config.toml
num_hidden_layers = 11
hidden_size = 640
num_key_value_heads = 5
vocab_size = 27131
init_std_down = 0.0
lr_head = 0.00298
decay_fraction = 0.515
max_seq_len = 1024
Each number is 128 + 24 x the weight over its row's rms, rounded and kept within 0 to 255. Layers, rows and columns count from 0. Numbers have three digits each. The size before them is the row's rms in percent of the matrix's.

# up: layer 8 MLP up, 2560x640, rms 0.0208, rows 317-398, columns 480-559
# down: layer 8 MLP down (transposed), 2560x640, rms 0.0185, rows 317-397, columns 480-559
up317 022:125146106099103155097144141118119121106140130098071158139126145099154126093150116148095129152117100162176111105133155142136135101133097128153124117127097117093118121147099145147082149079126153122131120151148122121145133151124103100114148125
down317 017:143132126196189100099127161105106145116179129151129130127127089130121145112110142086141127152157153121068151178156080078102123102161164117101124130087096105144112157120128118101158138139112156132108123093164135129097094089130175173168138116
up318 043:140160137132137136191155143105103151086137084150071132124101100138098149132128120124107158067179163131123093130186119125179097130143126157138168092151113136142097162151120091194118153112113135148139130099170161158106110114139146135109140126
down318 031:131112132111081156129109109152137127140124173124162096141162199104151150129148166133095128137079119116168129120085168083086101165133155073127109129150113130122158094137154126088135120122163131128171143176078096140136110144124116119153137078
up319 025:146115110137146125116157135162102126126119147146140113105112155166121109154098113137108125128121097111139108144147110142160166134120114116109113116127142116102125121134167116106107170142160117132180120079146138121130094104123118147157136137
down319 018:108086159134131129171135133083147107112107114117080152167126107129127137130127109145121095145162128142163154154114093131114137095132134100147170095084131109122162164151134111131138121124085106096118126138141130141127162154104111091067098176
up320 157:160095139142124152144139128112102089107076117138116166123130095136107135113126129145123131103144095094087070140138163133117152112134135132124127122146085144125093163149164144121096166145106138116149133126066112113141122130156118122153091131
down320 131:137133090081194151118116143116154111146120171158145142124126143125146131122117144118139096115122138067090143089144157150102141100126131120144151152144151119155136075120114118151100133122146142116126116128133156144088129102115107154119167131
up321 023:155145125116154149113132145133102152166148131113093154120108151140138148159167097139107140138132152164128113126119136129110144123165124131109123093157144143132154116151131146137173169121138131132167148113123086084113135154100132171112131122
down321 017:117099120154134163122176105104137149171147140129128111141183114118120109148111130132135132119109120119090132143091122135147132096107087131114090146154098122158165154138120136101160135135108160137153094163137095172166082160141145091120151108
up322 191:115113127083127104173132102120155124096120153118110170143167110107115141103141153134141103097166118123131145164143146115114149212128115111161146097157142128123126165122106160093148110095159138128090150113155100073121134085116114118137115098
down322 198:141115173115146135156133126138127124172125155055134135107127101136171133077145188142106153129121150078134174120119127125105143098106108170106126126134157123151159079110087129126167159111100092140136093107133113127138119109114148168097194172
up323 160:121156107144147093128135114105125143140133113105096137114119115115079135160116104127134148111142133141122152132133123088111107134138127157097091129144148139101144117100149141082123126139111164163103102152107088108182106188120127114162156087
down323 185:115070155119157142116114110110121099093151150160136116104129106109149101108151116138095133175134123104105126113140155165141172127124155123149105126110113158203132116133143128159161156134116128126131140066142120144141144106139103113074100144
up324 026:133117146138122076135092134169153105098104130137119134106119066133154147143169160158155122143144129151111128084069122116145133134144127108161140138121130113176117135129102138136118136147115131136074149136125131122092147142126115113116143084
down324 019:115110139135103187132134153127121099136122097119133135114128145135091077122128095143131141140120130144141136158118102122113132123117105204086164122114163149093154109151142115122131097110187145106124102095165105135155075145141113129075124177
up325 026:140143175098172113142044135116107116107105106113093158095098092123156145120095156121104115128149146117147127134102123182093131099150128137105128078149146104145142100145145138125110139079094137114124124129115097122122154152098148107138125145
down325 019:142157122138061138108155129136108112111109160150133118153203107144146115126141157182093109147094092118102166109107138099093140143123100121098113162082135112153142130083111124102154129129176130131164076108162118144161103120131130126108154106
up326 032:135096165074107143102086087100118119147129126073123124131111130141100115153063131130141119146117113151133137131142122144096163124136132137105106109160174116070114137153162143094093137105092141116138130135101113103150118152141116076162150154
down326 020:128139133168233133145129123115090121109112129122131130115120108172125161132140103123155108115135091128114153122170137105180087117160129110130126102069071134152153125093073123085155129187108125165145120141143160123127172129129108127134109126
up327 165:106119159104138113149134116105125159173114092168138141152157084111104138125127105125131158131107149148126124130142118111132137122141100131132131138127134089107109102109179153118134166149153133161123105113111128154155125120110094110101122125
down327 178:134119123132080120151092153134126106090180135078086125093153118165157101148146122136134119144126121117134167117120163179115129156160142145150120096144129104141118147159111105146155118129130129119146129087102167110132151105133127114135135145
up328 155:134153119119144153127179104146062122173132186137127162116139088107135083122111116136133135132133114151155133117123104105073142150105106090138142123132129097110076092134128143124099186143133098136099138100109131156139111108112101126178128155
down328 144:125096097120123098118097122131171112136147126113186099159113117126111156139137125145155145126151153118113120121147127141147109129136208147146112100170155097132133140142128128120165104146172115083128112123138128135165168110141170105098126144
up329 024:121097106153136112066143133197184119100100148126117118105150167153116116132114112130111147139108126110140092119122134121085122140143119115148109157147116097103123143095150141095140092146131117182131173087096135131151111131167141102158168155
down329 017:166092138131142144194109126068127134158127143130077140169115113099091133118122108135137081128120144138153145163132118115173147101111147116125134109088148133158110123155111139160129136130101145143148111168147094154165127125093137093129079117
up330 209:160122114142141117125107081143169129154144157142105127161108120133146108159135111113129094112107130110156121167127123121125162134159131097173184104131147101133140129174117177096140114140120125111139108141141138145150131114130145132134123140
down330 220:100113121113178123116128175106113134087125105147103157113159145111112141091118164123113141101146128126140126079112150153140089152093127164116104145133130161123156125079135112137133119102158134156132115112122113138126115123108089118081148084
up331 168:107144115126134123085139104168105085109146134142119108150178076123096152161138097100126107147126100103140157161121129110120085156111145080146099160128143117140145159142132108174091108154144116156132092112090153169097117125133149116150181162
down331 176:142103112157101145154115148104134145119117124114121148097097159135125118119112153172124178139124131137104095091142131146124155117140084134102118090135102124112119067141160130107148125133120130108134118161157121124121146136113125120111089111
up332 021:112145118134151138094120095121126151090128130154143121088128174123132130122102141134145121080141119104097110108134144139138147149142139092149091158150122150143133120121122139117117113137132079138124140141107115121125109137167117209133133136
down332 016:157074095106112139158116059105144099102117149159106124126111126121109129142083165128190150162132087122169099133122172160182092127103158155123118094077108098104126158106088139098121118139125124173108120106134152161110163153101155114115144111
up333 171:166119103122154110129170120120109112108138143106161110092140115092132111077110117108142159109143131090155124120139129084120121175114130138132168128133171153129155093099109112158150138126129150135124119075074080093144139165148136093119185196
down333 172:124145162123100143112085125107173167151106141111143132130119129145106135142140139137068110121148128144176110115148103157115122145111114090110121129123097104122082142177138142134133102108127131151125123190132125165160134104109113143093112102
up334 025:137127129132125131077178111143118130133104134169101114143139107088147110133145135123147145169098105131102104149136149135141139149133139084124121147143162115138114126149127136129139137149174114115119098107145156152125102088123128120134116127
down334 017:080138115103214130152120125123145125121147128049133118126066161125107113088095164162146144146106122155162145156104177149140092151127122137103117126169117132077107160092127117122135090163126118135141105152151133130119171144136097150103113142
up335 023:164111106096111150137144116149147126107161122108139121098120168125138103157095112138160109133123101158119141141143164133121114116153111100090085106120145139113152119169120145114070117139150133107164183119124130115153124118118092093111146134
down335 017:085084113135197114156086128110067157108092125147141161102141150125095145128098170136146092114171145135136155151113118150112087105115086103118122127083107120118110157137108115141156081173101135133150102131135126172137164105125163116122140117
up336 027:145156092100151102122171119173119137125146115152120125122111150119151107124153148144118103169112153141113130137164136146140122126168158104173149127082112108189192110132081122145097144146149145140147155111101157086126108081102126114153152056
down336 018:107127118119035126154112128113101160114085109124107116137155137137118176126133122180077161127187136137126111137080144102125111125098092133084112140170125133076110138096142128111116123186151104106169107120121131122139110172141145120135129176
up337 022:124121135095120124110151152100145110130089120090132125107131170143139134141097090149167143148169101160142157140115152117142126161126138147097132137170174139123128136139095096133115102103136113112127126146147132134098138110114131128132127148
down337 016:150168080125124149113128134124133083165203119054121131131147122135125126099185148125169150128125107144112133110107138087134154139133126111107120108139137142142124121117112156123149154169149143163176115134132102131146114102124107138125124157
up338 028:135120140135146157090149139093087081123135189159116127154145099130144151141165146106118158128124133099146103100117113119126101139116117133142115142132115140121129135112151096118132163114139116163154183109139156157144091100114153124105126119
down338 017:138090111135144094098126143132148128139124115150141124115128132124118087142119124127112119134124174143179156160131149128127108119149172154142137114142131114048134173124090123108098103133168113091101140126142092087129103125148092138160109121
up339 027:119135145120129144090140122127109134130102144079147090163121087135131113094134092140117123106114100187130085152174178147115134104085129126088122112145133123108113117121141140118153124099128137080142124133173111104125164173153123097147104113
down339 019:110122085133153153118141165161141155103151115105137144118163131167119154118120128105123153165116123107092158145136116140135159118155130106143134118166135163172129117140112102113155114128120115120134134141156121159107169093141095127142144100
up340 190:119144121136161155129166130105125144173095153094149110119141070149135141151161136120100165116150058142146127151113144122118092153114116161126121202108143100102106145109141135170122180108133152157091126100108126085129106131104126122120185121
down340 203:179146157148186143080121139141129120138076114112156123112134099140114084104157110081150141131140167111122139108139115134144163079099129098135129140142139144130146094098172134129134132115110136148136097116133110187101120101126112176138125181
up341 021:118093133120132133137120106168130153120126113093076129141093172103135126130080123148111138118090123168119129106156126124097133164143132151153174126154130117140135140114132132135145109176122138117151124119126127101157123118114102085182157129
down341 017:130142109144227162148116162103095106159127081119147152124138128115109128165122119128129119127125128114129150144111142140123146151134144177115155128147053161118158110164151127117151159136153113095131142140142157134110139136149136119105098098
up342 025:134114160083142104140134178130134145130134102129107112122138114139074158114106130121107137114136135122136127111112126143099133117126127133113194128190207099133129105097110110152157148114119137136131120117130088112119135113104138076122114105
down342 017:093099147123094105132134133133169109088128157155094130156107137123180108127144138184127090099115109143161098147139127083153134134104140105150080151109101148135128110104161126128097108104084163124107134141160100120134111123132132165146136134
up343 026:135167129138162111125111129119108127098116112115140125122097089126141116135143145130135137128131125127128115083093131123122152102167122105152071094069121125142139107159161124122103220094107122174181160102135139097109088103160163141134179123
down343 017:167086131167136134128101135098136119106148145132137134128143140129099152113102106172117114106117089122129087171118160126138085131147107134156111156138123137119129183100089107130117114172130118154090111141149161119143130118096167103162124139
up344 181:110131086140165134100158110181149129125103147128090110141112103112108173129143125123108098116144090144119107110112119139102118150135094134149130143132116084117173149127159145122076118139112142155141119166168140116137139118135127136150145149
down344 175:111083160068176125127167143129157118133152119149161111074118165165128131156101166092117157104109158141119140143135086116107105147135124082108141101096172125080102085110126147092135122081133126118105146151143119128113176116121142116159131139
up345 154:123122091138132115126124154132132157127117101143119149093141130112162152112121110122123125138139112155166113175140136135141135124114150129152120153138087114171132160109114159126129101113120084122134147110141107085140129136058109133171131115
down345 171:151115118123158157118155119124101140107150142065175161133120150139095103171156132101119145139136111106099141132076125091107095110098087163159131126119126157156175126135157113178130148115132157137121101110094097139144105152152141104154118133
up346 026:121095078140103139098133101099060106108135128132108126187132123140127125175173121119113125162115126123148166166115114116116084118130149122133060130116126145104128142153137136107128123187148132099125117139130152115119146140133098115120138119
down346 019:169140175155199116087128179113101134137116138119148137111094117114105129097147122102143124127152163135152145099157096104107109142134123115123173110106147093114111135113132125147126125110193127116117145097126111128101106150155113141150100178
up347 024:141070156104175150152121129091145117103122118133135122153141119171076155132108115141146115118111146137169131126111125170156121196110098169144158148164148114133116103127167119123116123124174122123151105142140157126103118148123140090154136121
down347 017:091128172142136174098128105115146082133145135181089140139135136066132100128159140129137089135095101114129145138132115136119153126121137148173123117153115176162174147172135153108114160115129145105129140135086094108149134125132105123116140108
up348 163:134126093125141120088162099104132117146101146101100133111110136116115143127137124155140109102102126099156150140097127158079129144100121110128101119108117142134155119055174129103150097156169137143088179136119124169095133111161135128120167180
down348 176:127160121142186113137140142111161111140114138193122187088168101122079141088119131106137136144164154160129135089087141114145096145137117098047146156115127137097136165151125131159115075083111140118118141146112115140156118143155109093142111147
up349 022:108141137113127121133131129160141123124094126109128143142115144123102103145082111120112114138110126117117134117177107105107139145142144120141132120105126138141114137146145113096114157150146134113118171082087138105195118127123138120130136136
down349 016:145112079180119114104113164118165158111117120038137101138131118153163147119091107138158089097128127145166097122074138131144141140149090097150136131139147158122102160129144115121145099125100123162134132136150134155123145140120108128151131115
up350 027:130104141143172164067152118085112158114131142133126136126109100125126136111159157128137117124119159091155094158159174137122135132108127140141106124110122123126138109141107127105105161089120107131149149120104091123138106119170161133152152105
down350 018:164165103116159121185164131141114136129138150165115097160162157125092129134129129115138159159080081100122105134093142175131117124111153106120080084171104131119134154098125134151161161138102090110138118148128117135174125141111103102153117096
up351 022:153118144154107160138165089090132125076107132186127124121119121135135126117110136140105130089096122131155117148166101152158170148104124126124081112137105140113092130137129140140140158116130123132167089104068105107084105128149128163139113103
down351 017:142104141121178121125124150135104142149154122161175132154117129089144135103142109089121102183105131092079131119110123163067116144155162106164127089121140095159131128154117121133154118128123121133155116141169161102144133151124157118096131115
up352 170:121140128141135164141142093126126132067128140136081117105128141151108118197107129113137119134141114115104117131112149118141115129122113148096109092127146122159140146100127074098109133107123131123116118109112053117138132164124152106116108122
down352 166:113089113112135135097115135100152129131099165122148121137089088099108184108186136158146136145149173103139112127156159138123128107111084103140154135114117094132131128141105119163129136127104112142142116106120158121158151108138123143132106083
up353 169:092122113119136127126136107102157113144090150142125152122113133139109108148105163110116142132118108146141126099161106088115114135122101148175124115170135071135124131186141145144115138133110130140115143141189120118077089111126105098121130061
down353 179:127126113118139162120105115128107141108111123115137147134126142113110131104121119114100111125149128126135140138133200156164077168149177124127125118118160150106166142095102133154094139113115109094159111142084097160168159172113112153132108148
up354 023:092114151128190124130116116173123135127097149133174144095148109161150135080167124111090161132155098214135086139133140159109160154109099160164132125140107123154133161099159157116103102135116124175150135117146123125149127163139118126154145109
down354 017:143111110157178209147147071118122120128148121219081165131130112131123130192113127139104138126099147111130167114098130116100177129143150137138129127112115112150166124156111091101083143137067132115126098121124121153124122129118146114148088163
up355 027:106119127128166125179125122133131103129114138148177134156112132100148125155178150151104111139068129129159103105118103128121168147154142073154128112094132121137136139202117134105151129179162142136129111117133165075155109165100135107143154091
down355 018:129150156132102135132125143092139127136133124134123133165135138110069090127118095165133155140191132117114128147108142131105112155105138173118149126120112170054093166106132171128127111109128139122123139120123110111148135138127116139129124140
up356 177:115129131129132133081091127111138138150058145132157169125152142080126122117138160111148134139095135157131137139126176154126142164119106136147123085119157165116174135151101102132138125148149142161139121101113146120137098117132084150117099153
down356 180:109124113100142117139103110174128154138121133137148155146107123159125122043132136140163104124133114097124100080085140114145100116158162085140079174117135121184095125082121086150131140153112114065106105133123150118096139167146194130143115135
up357 025:155079138144135141070129122177164105132123120141138124152133133102125111141114135120129155147108145138118098172152146101102130124149127115091079152130127162098086145117153157118139082129138107134126115101097129138129132142136122124127121141
down357 017:150093111170206158130092145084104116148160139066130104118094138123115140111151161096137116093091121145133145101130095131171112148161105156128117112108102125141121110127123135159131134131101137103139144129167121120119163107083156135135100120
up358 178:107137146099152107130135115108126137135107158156169145153147108146130129149134098133088118059139142116122159116112121123089150135124075140144149126114126103142098104133152187150123098137151170080164133125198157123149111086148129121131131135
down358 185:088153137129165140132128161112141156160147093129112116138125135119135114122127163107165144099123129113166140158124093097168146134102152162110077116104153110135109134151152148090136130102169110137135158160115122157107104122144098074102124131
up359 166:191113151131136115129130126117126142129149119160157107140138132141147128152140121094116090102117102150121093161131117102142138130123141084165065120109113165092138116117161118139122116102142136114127109154107132130139109158140124064101169082
down359 154:113167091085172092116098134098144096152069127113104136134115133129104113143136119206101107142142119135093147124136136116131112067116122109087153153151151105102102114126086128169101118166114164102131106126128122144118124156153113136100141099
up360 020:145101117091117132073133125158148103159110131159161112145127096133119100122144099155131153145096116130149144111145140155108163113121144105111121104088150142114130160110104100116104107137120138097173122106171098109120130159177176112112122103
down360 016:093155094111106162162138152125129156128157148097142123118139136135120110107113134129159121127138146169162146131135131140204055144121121138156088135152090130080167126079153150157138074112048164093134100167107109093120169102114116116072105143
up361 023:098111089107137100144128130139086094122111157162104133121144153114165152162133140127128140145116117136133109135090138145150153125155139143125098131137101173121116148135139130110060132113098137167134125115093166148174071108149130147118181134
down361 017:126113135163137103127158142084133102119189127154103150139095126142123132114136142111140110142099145095131153168174151095151101105168142107129109116083137098107159106102082141103106110130106162112118107128163100178111115127114154132156088102
up362 026:157110138122124128103117100106157148109122118107095132124140134141119154129086131167159160130125159152095113103139161129137109138103150145169132101185105137142134114150101119147137078123100131150066149140109103128150131109119114121145117133
down362 018:125111098153133114165147155149128112097101139191114103168128119111098115131123158111139146103147155115160153078110157165109110114146137119153113115142162163100111130119109133127100159130152110151149133080147129093149119158140150120109114112
up363 165:112079086082142122097126126117102141117086120131148100169198150153132139076137147129142174104110142121150108113102120133104160182144117125123123148146161107124129124135136110125130098149135153125118134113139131163143130124123129108094137125
down363 166:140144141135137118146154114097106127072127153125099111113090066103099127116118101122142082155130128169111120100151113101121143102126124101168090106113115179182101165103136112160113151117187137126142140124097113092137136165120123111145160117
up364 035:087124125141115152125144125106085104118134162149121151138163098139136123144125156132109129139145129119159077138149102149138117114128140112117113162101059110138128133094153173099103079162136138113101128120148161124162113140150117129114083092
down364 023:146113140146253118118128146131122129170137083137143134119063125159138110152145130122112117140111169125075134100127167130121133140128111109127119148172161103132114102140118091168105179127158115116148159112153125128094136120130151142152151130
up365 023:147076101117116152091137101135107126126142104086150135170113128170110120090089110157153154130125115125121183107111128095090148108151112102122079141093125109107120098150164134115086116106147135157144144177121120131122118149181160088120164157
down365 017:123112140174177124125141146130124126116150109124121117092108124129105101112104130145168092099159123161144115135107141156162147083146119144152105077080114112131131173143071152152144128156121120128091108115085143142099153085110115123094114150
up366 173:107089128089138131131155118129111102165127144135105123149107116145166142118090159144165122086108112175120112145170139166126115132049096121115110115173163124144116101129148144135143155171146149121153140125121131135151113108108122129169123162
down366 173:104178153143108097116107127155172160138122105175148091184161110108132150115165129134168140135141154094106104130101123099131108103117172120147124150096065135132172121132149110130161151120090143121088121130128146155185147112099152114092125140
up367 179:121139124102131110162145137126166114141122153194104181144172148154125128136128147111112097148095122113122096120112142108134164124134102126173138144100099100078135138151116132133134116096130162142138116106128175160150095123130138132102098146
down367 199:127128119148103139134117126106165162092129108102127067132116091130110110120148142143148106110186090158122150136141136121130112164124141133088105091167122153179086139098140118149109099137149072127135126128127085101110115156102143128147191115
up368 024:124129116132159130164143143131101118102149117145145134124142093120091140132123129112118125113132127108132111157125109140124106121162111130106134093117137144126163129135155150127104126158140135095167111116165136161134115149172094113127119097
down368 018:107104138145153125126104128113147124077075139134175113083112157126131145132140132115101113110149137142123125121095126081164093142137116132155137170131092101153119117134147113125143096122104153117143126108079121138095143126094132171125145135
up369 025:113163104167144105180146162160139129075139137135133126144133113164104135137135138139132151152131148155133128113125126159114126134126123130153117095135128095149105168095146073133140125122138137151131160101126136091128132094105121113145129068
down369 017:090137131126157132103088104120100182171129153102135168105123134152118111149118095155118141136120150124153135146124130122150108123105146158120127147078137119065159129142099158102115143162137131070135125129110112135163125143149173130133149147
up370 166:115108099111150123107121150121183136123160135117122140126173140180139144120103159157106082116116090127143127164114136163159123156147143152148103161148134124117129101120151134107124150152099130144091106132139143150181129172101106151082123130
down370 165:119111141129088123159159128131136111130080134149096119158107102136143119144168101126089094097166131103125143136159121109110130097168131117112132087103142119141118133151102129151140122136161162133133155119134122126131157088125133134069143116
up371 025:137119112144155102139072110100126123116126118132134131093082158134175138128132167110139114153119104166125123116182132116154146168153128143121100115099104156120163119116139128105118127128117150142130120142114156116158127135146143157158118140
down371 017:141131145128042145091156140103105125120120088134127133168180122091129150146125166140148128138125095102119132121097113119118128154124103157158147132137176138123142110151134123126161138135151116144149126146146145154162142127104149136100111129
up372 174:131116133132140142116139108103122119119070111161125143129122159167118144148113157130108103104146142101118152106124143164084103148099124150131103124083128142181121082080129115127071126120111111089106125148110091147151075109106109133144149133
down372 163:170133109138190107163133172142173115146149135117146100151115062078111159058120131108111149127172140151117124114071107109179144110078119132145122129157133119088151187127087183168120099121158143095114112108107132121142152123105155150102094090
up373 024:111122125141148130155112087116109142116148116107162118119108107153123131128119142120103125118153114109109158157191120179147120131145098102101113126135126109118117118124180115126092157092177126110133101117136132148145135122120134130128129113
down373 017:130127100100189162081090109182138133113048121073135104107178109122139166111122107181130137155106096129153108132118142131128112108136102127118144156106159113144070187110105153113159155159102105155127132132094157136125143149157163109164167161
up374 155:114106106117147144148192123125139135168072162118145168124163104116104140127166112118153183137140110114144125124109136102108125090149100171128137147096092112136100131146150137108106121135123160135125117123125135089167110128105121120189136124
down374 172:148125119110189100138130154115141119137185146062131123146116167093151105145125103137123123093145122102119108093117067141062116119135136100095182116114137156168157090132123125173144116113107118114111074128149168131098122129129080147136121117
up375 022:108094137122089124131119117091171154116138086106126148137166150096108141113101149116146097115140137129116104093134156165165120165128123120137075132169174110148129117140130141110135118147154115162123119152123127151141086140102088176152169153
down375 017:121106114123159136153138125140134089158144153145137150129073144102107180097151136140167151127119105109130114110141107102160130134126153085120130109133112135145106134175134115140155148120093112122139124123155123129149146147115193098138135147
up376 162:104120135109152105111126143118111121097130111113139128147099141102127116168139124129141133123140154105163116177139143140152137134094156135138093144139087086117101132163125152089135157130105091139110130165117101121135142122105115139163115135
down376 177:129129109148059154142166092114120126118088124151151101122124132167101162108135166160138142167086150076125137158129097103148091156159138158115138181119131112115154103129088074142140121143139172135133141123126190120116113163136112123095121135
up377 171:156129128075143144134119091091139110125136128136135169150116068183129114068130135132117135103150117163123159127147119136143104162093106182129149140124147086134137111107156115127046149098124123126148151093104107128120109172140133085165109170
down377 176:148124141142084112127111163128142169124133130117133097141111168098138176163156088154127115118157116106159145138149114138115139060159156140173095153164124153143114137103134119170158139129118126116141111162127129135136136061094086121056146075
up378 024:120095110129135124133147146088112081128125126160128118132112124122131112150128115113142163169132118157176167128118155092130138133118138112127163132171148154086120106130161110107110104117172155125161120148138160137100167087110124087156152111
down378 017:114160129136109133095115178076160116135120110044122127144157099113093158113122129142146074096153142163153112133149081118147108112116123143133157159128148110095149139141144144134166103110130147144098168121090098117120103113106110145138089152
up379 026:116121097126127143119150144145137144143098150134122157117103161105152141087119119133139148114115053154127123111108120097143150143120121134128092108113105149122142145105144145115107078165121152129139160126135129149123093189098109139115172114
down379 018:096102086169149161126146111069144114129141104189139112126149118121118094174120143107125142111160132145152122145147140163141153093134087142105140128136094089149151120167157103122176147089114151123123170133081164132102122117138118092104061163
up380 029:111122118050177134153096111113085116113120089114052151113146152131120139145087141164118151100151113142142120107156097160119105119125102133128125099172119147139141138136151128137103098102114133157140081133124123114138124137124114140116139142
down380 020:149126129138123101109140104111125112047146181185146128138081118124125156139127158141100137130119108102151137090143155097130104113143165112148106141096122122142151098131080124097142113142101172137151139126116104092132140124124150102150125080
up381 168:118126097129141122091123140152173108130115149129147152126121094113139102119088080117153159118133136149145131088140161142098088121078119132118120099128118089158114135094111100146112111118165147147156116114141133154149111127119125119184138118
down381 184:117140154139109142178130124131087128130114110124129146129124157137125161121105123113086104075146138129121124118143160084178095087104113073130147137180115181124111164115104124120138110148145140148155108112125109094146132115115094134095111152
up382 023:151123099096147122095139088153132127134143152102097155118169173198123104175091111149181154168104139129118172106145128102062112139158075172123094128122125121073167145125125133101118086110110123143116123168112120128163150112130144120168133124
down382 017:142164136163177133148121176115094168126171123096169104136117138141116132119121120131149096123132160123138142092111144183148109092129122071115138106136122138159084135106109120132161163191104132100162112138125132138106161126134124131114099097
up383 025:150126102121119148165169168128138150135159103111138108145126134157094147116093119131180151120124106153100156104119126106166140148132099179139126099116117129143112145128097155149121113110116119146121170124120126111133100156111127101149129105
down383 018:072120127132140145133109102124096088133106103149135147110135136122113130152122102130127105127182154151144086134098138107137107162105140117124184104119134131131155108087144120141141138167118147115134129134047110169101132159092141114134092155
up384 025:127107138105110107090126151158131149111146069102120139142151115129110146115123097132140135110121118125087106107129162131101087114146110148143130114151171118074134152128137120104136137100128134148132151142086111162125138163102098105135147142
down384 018:123130140171183123127112130115126127161114163159136097112104146150145152065140138128124118118129137143142178128176143089131139124117140128104109143082119122114122119155137156106142116145120137117143117112128122107135121107131168130149126129
up385 021:123101104106141104109109141084100111111153175134119132123158146103102103138159136155091145144125134128170122151120131133104159127151119108125133128142107126089125140104129130091142171143153118107147117122172169099122112108154154130142170147
down385 017:157154181139255131111126153126148143119155117062126140133109122150153163127117116137113109140130175122133183146144118089125107178128144123166119161111122140054146148129125123143138099160078117121147104129156120162146126107137127129137096142
up386 174:114158104096137165186118114117112113095111110174149153161170141115136130127148106154122120117140149165155121123119154111140142183144144121127119046141117165153099113115148136145110081139093120155141150099102117135163125071127099145147134125
down386 167:155134113099091143109116089159120176137097156163127127128123102148145160107131089133107166167111135132174128122163109106162107110115089134128118140147140091075125168156141113076161143157161135144166133150130137104093140130126129074130117123
up387 023:115156111136124120138107113139107141126167103161108136114146121112144141066123104101095152095138098131088126118142124130136138107140082135118109110118116151115119120112159134135132151082104096117115141161095119146177138167107149178118114145
down387 017:169072126095042143100131115112152123112101099178186102100161117131141128157119158130083125169129128078168097126123187118163106147152135100116132119081163067151130129160120130091115084123129110144128141152107142120111137091132158125122101113
up388 336:078132117088145124124139086145107116146185146156131090151136160156129120108134156138136136124113087123181114119147140179135130099121129184134118100143163089108117124129142140147110107163145148138144116103134153126176119110067137093138106148
down388 174:000123130093000115131153102123098117137166129195134123121137120140133102141115121125118156117116127114154108133155134159130128103129132166122121109149136105142131125124137148149117129133126133153114136115149124109160128109117111124117096137
up389 022:147158154087162108164096081121130095097104120156112146118126095103135101174126117160137109157129121149158146127129139127148137148114114104153155147140134145182131113126133125111129103147168141136071105162136152113129145109087141129134117151
down389 016:121161095130098139115141112149150117151158119106112167154135138125120127084103171151144137093118111096185103118148101162133131169127130173142108126106135159117119104158119115106117113157158142143134146132163125090115165126148164089127120104
up390 030:104142134138154145153129148123105117113115149134108133106177129176106139167117157128107141120119142136151102109145116135146185144127108147126117125107116160113151127093175117149084132111125106137156129108130147158111083084161132149137136149
down390 019:167110128121180115131125115093132138082193140187141124162125153105162120145125150135138093164074142114139129155145152136122125123142154083175129154152089098166170129161123107107156118139067166146130085136122112144171126170109187136148146098
up391 159:061073110151142147131149118113122134132136122095147106113149137122096098105127136158141109080155145130152126132125131128098094125129184128110146137115122126116150112107130171130127146145148136135112165150148145117082156120127087118107164080
down391 164:128090113097000091127142132123149121076103135139131128136158164131145103126155087114106158143119117149131150141119138101127134165130104163145111132141145127137127138117154130103146101144152094161134136152144120202121103177145150131158105131
up392 025:161123165071198094132111123196160123151114102132131107120126095167143153153126089113182170171109121098100132092095104158119104125158114115121151127154162099129139142119158122109105139104122110165178138138102106132102123144099147078131115100
down392 018:141145098162142151132158121116114099131114133165110139137128129138117080074145125148113105089123114150152155169125118132154120098105091138110124118151118132107088116085111128120138103178133157146125107123107120117086124101166131113147108120
up393 025:178154111106152102138122102134074101108146090102061127133122141136129131110120136130169138127171173121138152109116105117145104098176138167131086118129136100140120177148119159165109116126115133124114093139140134114177131129123148124129110165
down393 017:122106153124145112087130103105122127152154137132112126106148145125130137127191132121090114118116095115100151100146161081096144170148091130089134130134164120118119083100099119092123138135143099097174179127127094128122126141145156135129132130
up394 025:151143105130112124171175114133129136121132092182132111098111110136120108107108155144140103085107125117108149113103112139142097131129130138103139110118145138115154105114141127155094183082108121116142113136141145123142087090131105086170133124
down394 018:089084162097150122168077170137106105106090162154168121143155172109128184142124128144146111148183097117150154124113157081108116143118149108121107091111095157147176120120144094121117105190129117120171098139101148125086182141138122129116109115
up395 022:119121133088109110186102100121083090142122144106106155126137104135145140115171140167145123111193081135150193099134117160135153150140128128148104120078079092134171150142053133163089144128144147120122120144177147149131150129081160107113131110
down395 016:183153106162088168096115145112149138176132103115143136129090126122147119113111126131127142141112148163128091094147136146142127136144119099114166105149147121116088152078128119094176155094127149154163108134134135136109112098109125171118148130
up396 024:122086117090122136112104119156147139132141179148121116128126132138093139114125116152136115133123099115153116108105138143132147161118112152157191132110113127159143138104120150131112134136142139122118133130136137140160097147126117143125115111
down396 017:128162088140145167145163120118134105150131070124108135136096138108146093149123130133097131128125156121155144160107132133108124112146107146154087108112116117136158146112101105118121130163108124135117070132141097130095148120131105096118113127
up397 184:156085129118160120108145090123096118114125147130148105131113141089151087149123140147138155096104149156119109069166119103144090111131118114088147127120156134109110095112135141155135148143120142152144098121140147121125115167154124152084119116
down397 197:141100121113170139145158197107088135103159126127109091129160136130099127149114104150189135110151117130143127105129154102139121134133126142094084166101114176170120110104137136173135137124143113161179169105135143095129123115134115128127139115
up398 022:065104144145132103127100130152134136089129134139156127141142089119164133122187140078109114131103133127112149148099103144163141140130122102156109109125131132127137119126156166128174171135116118150116137109120131149151093109146130129145146103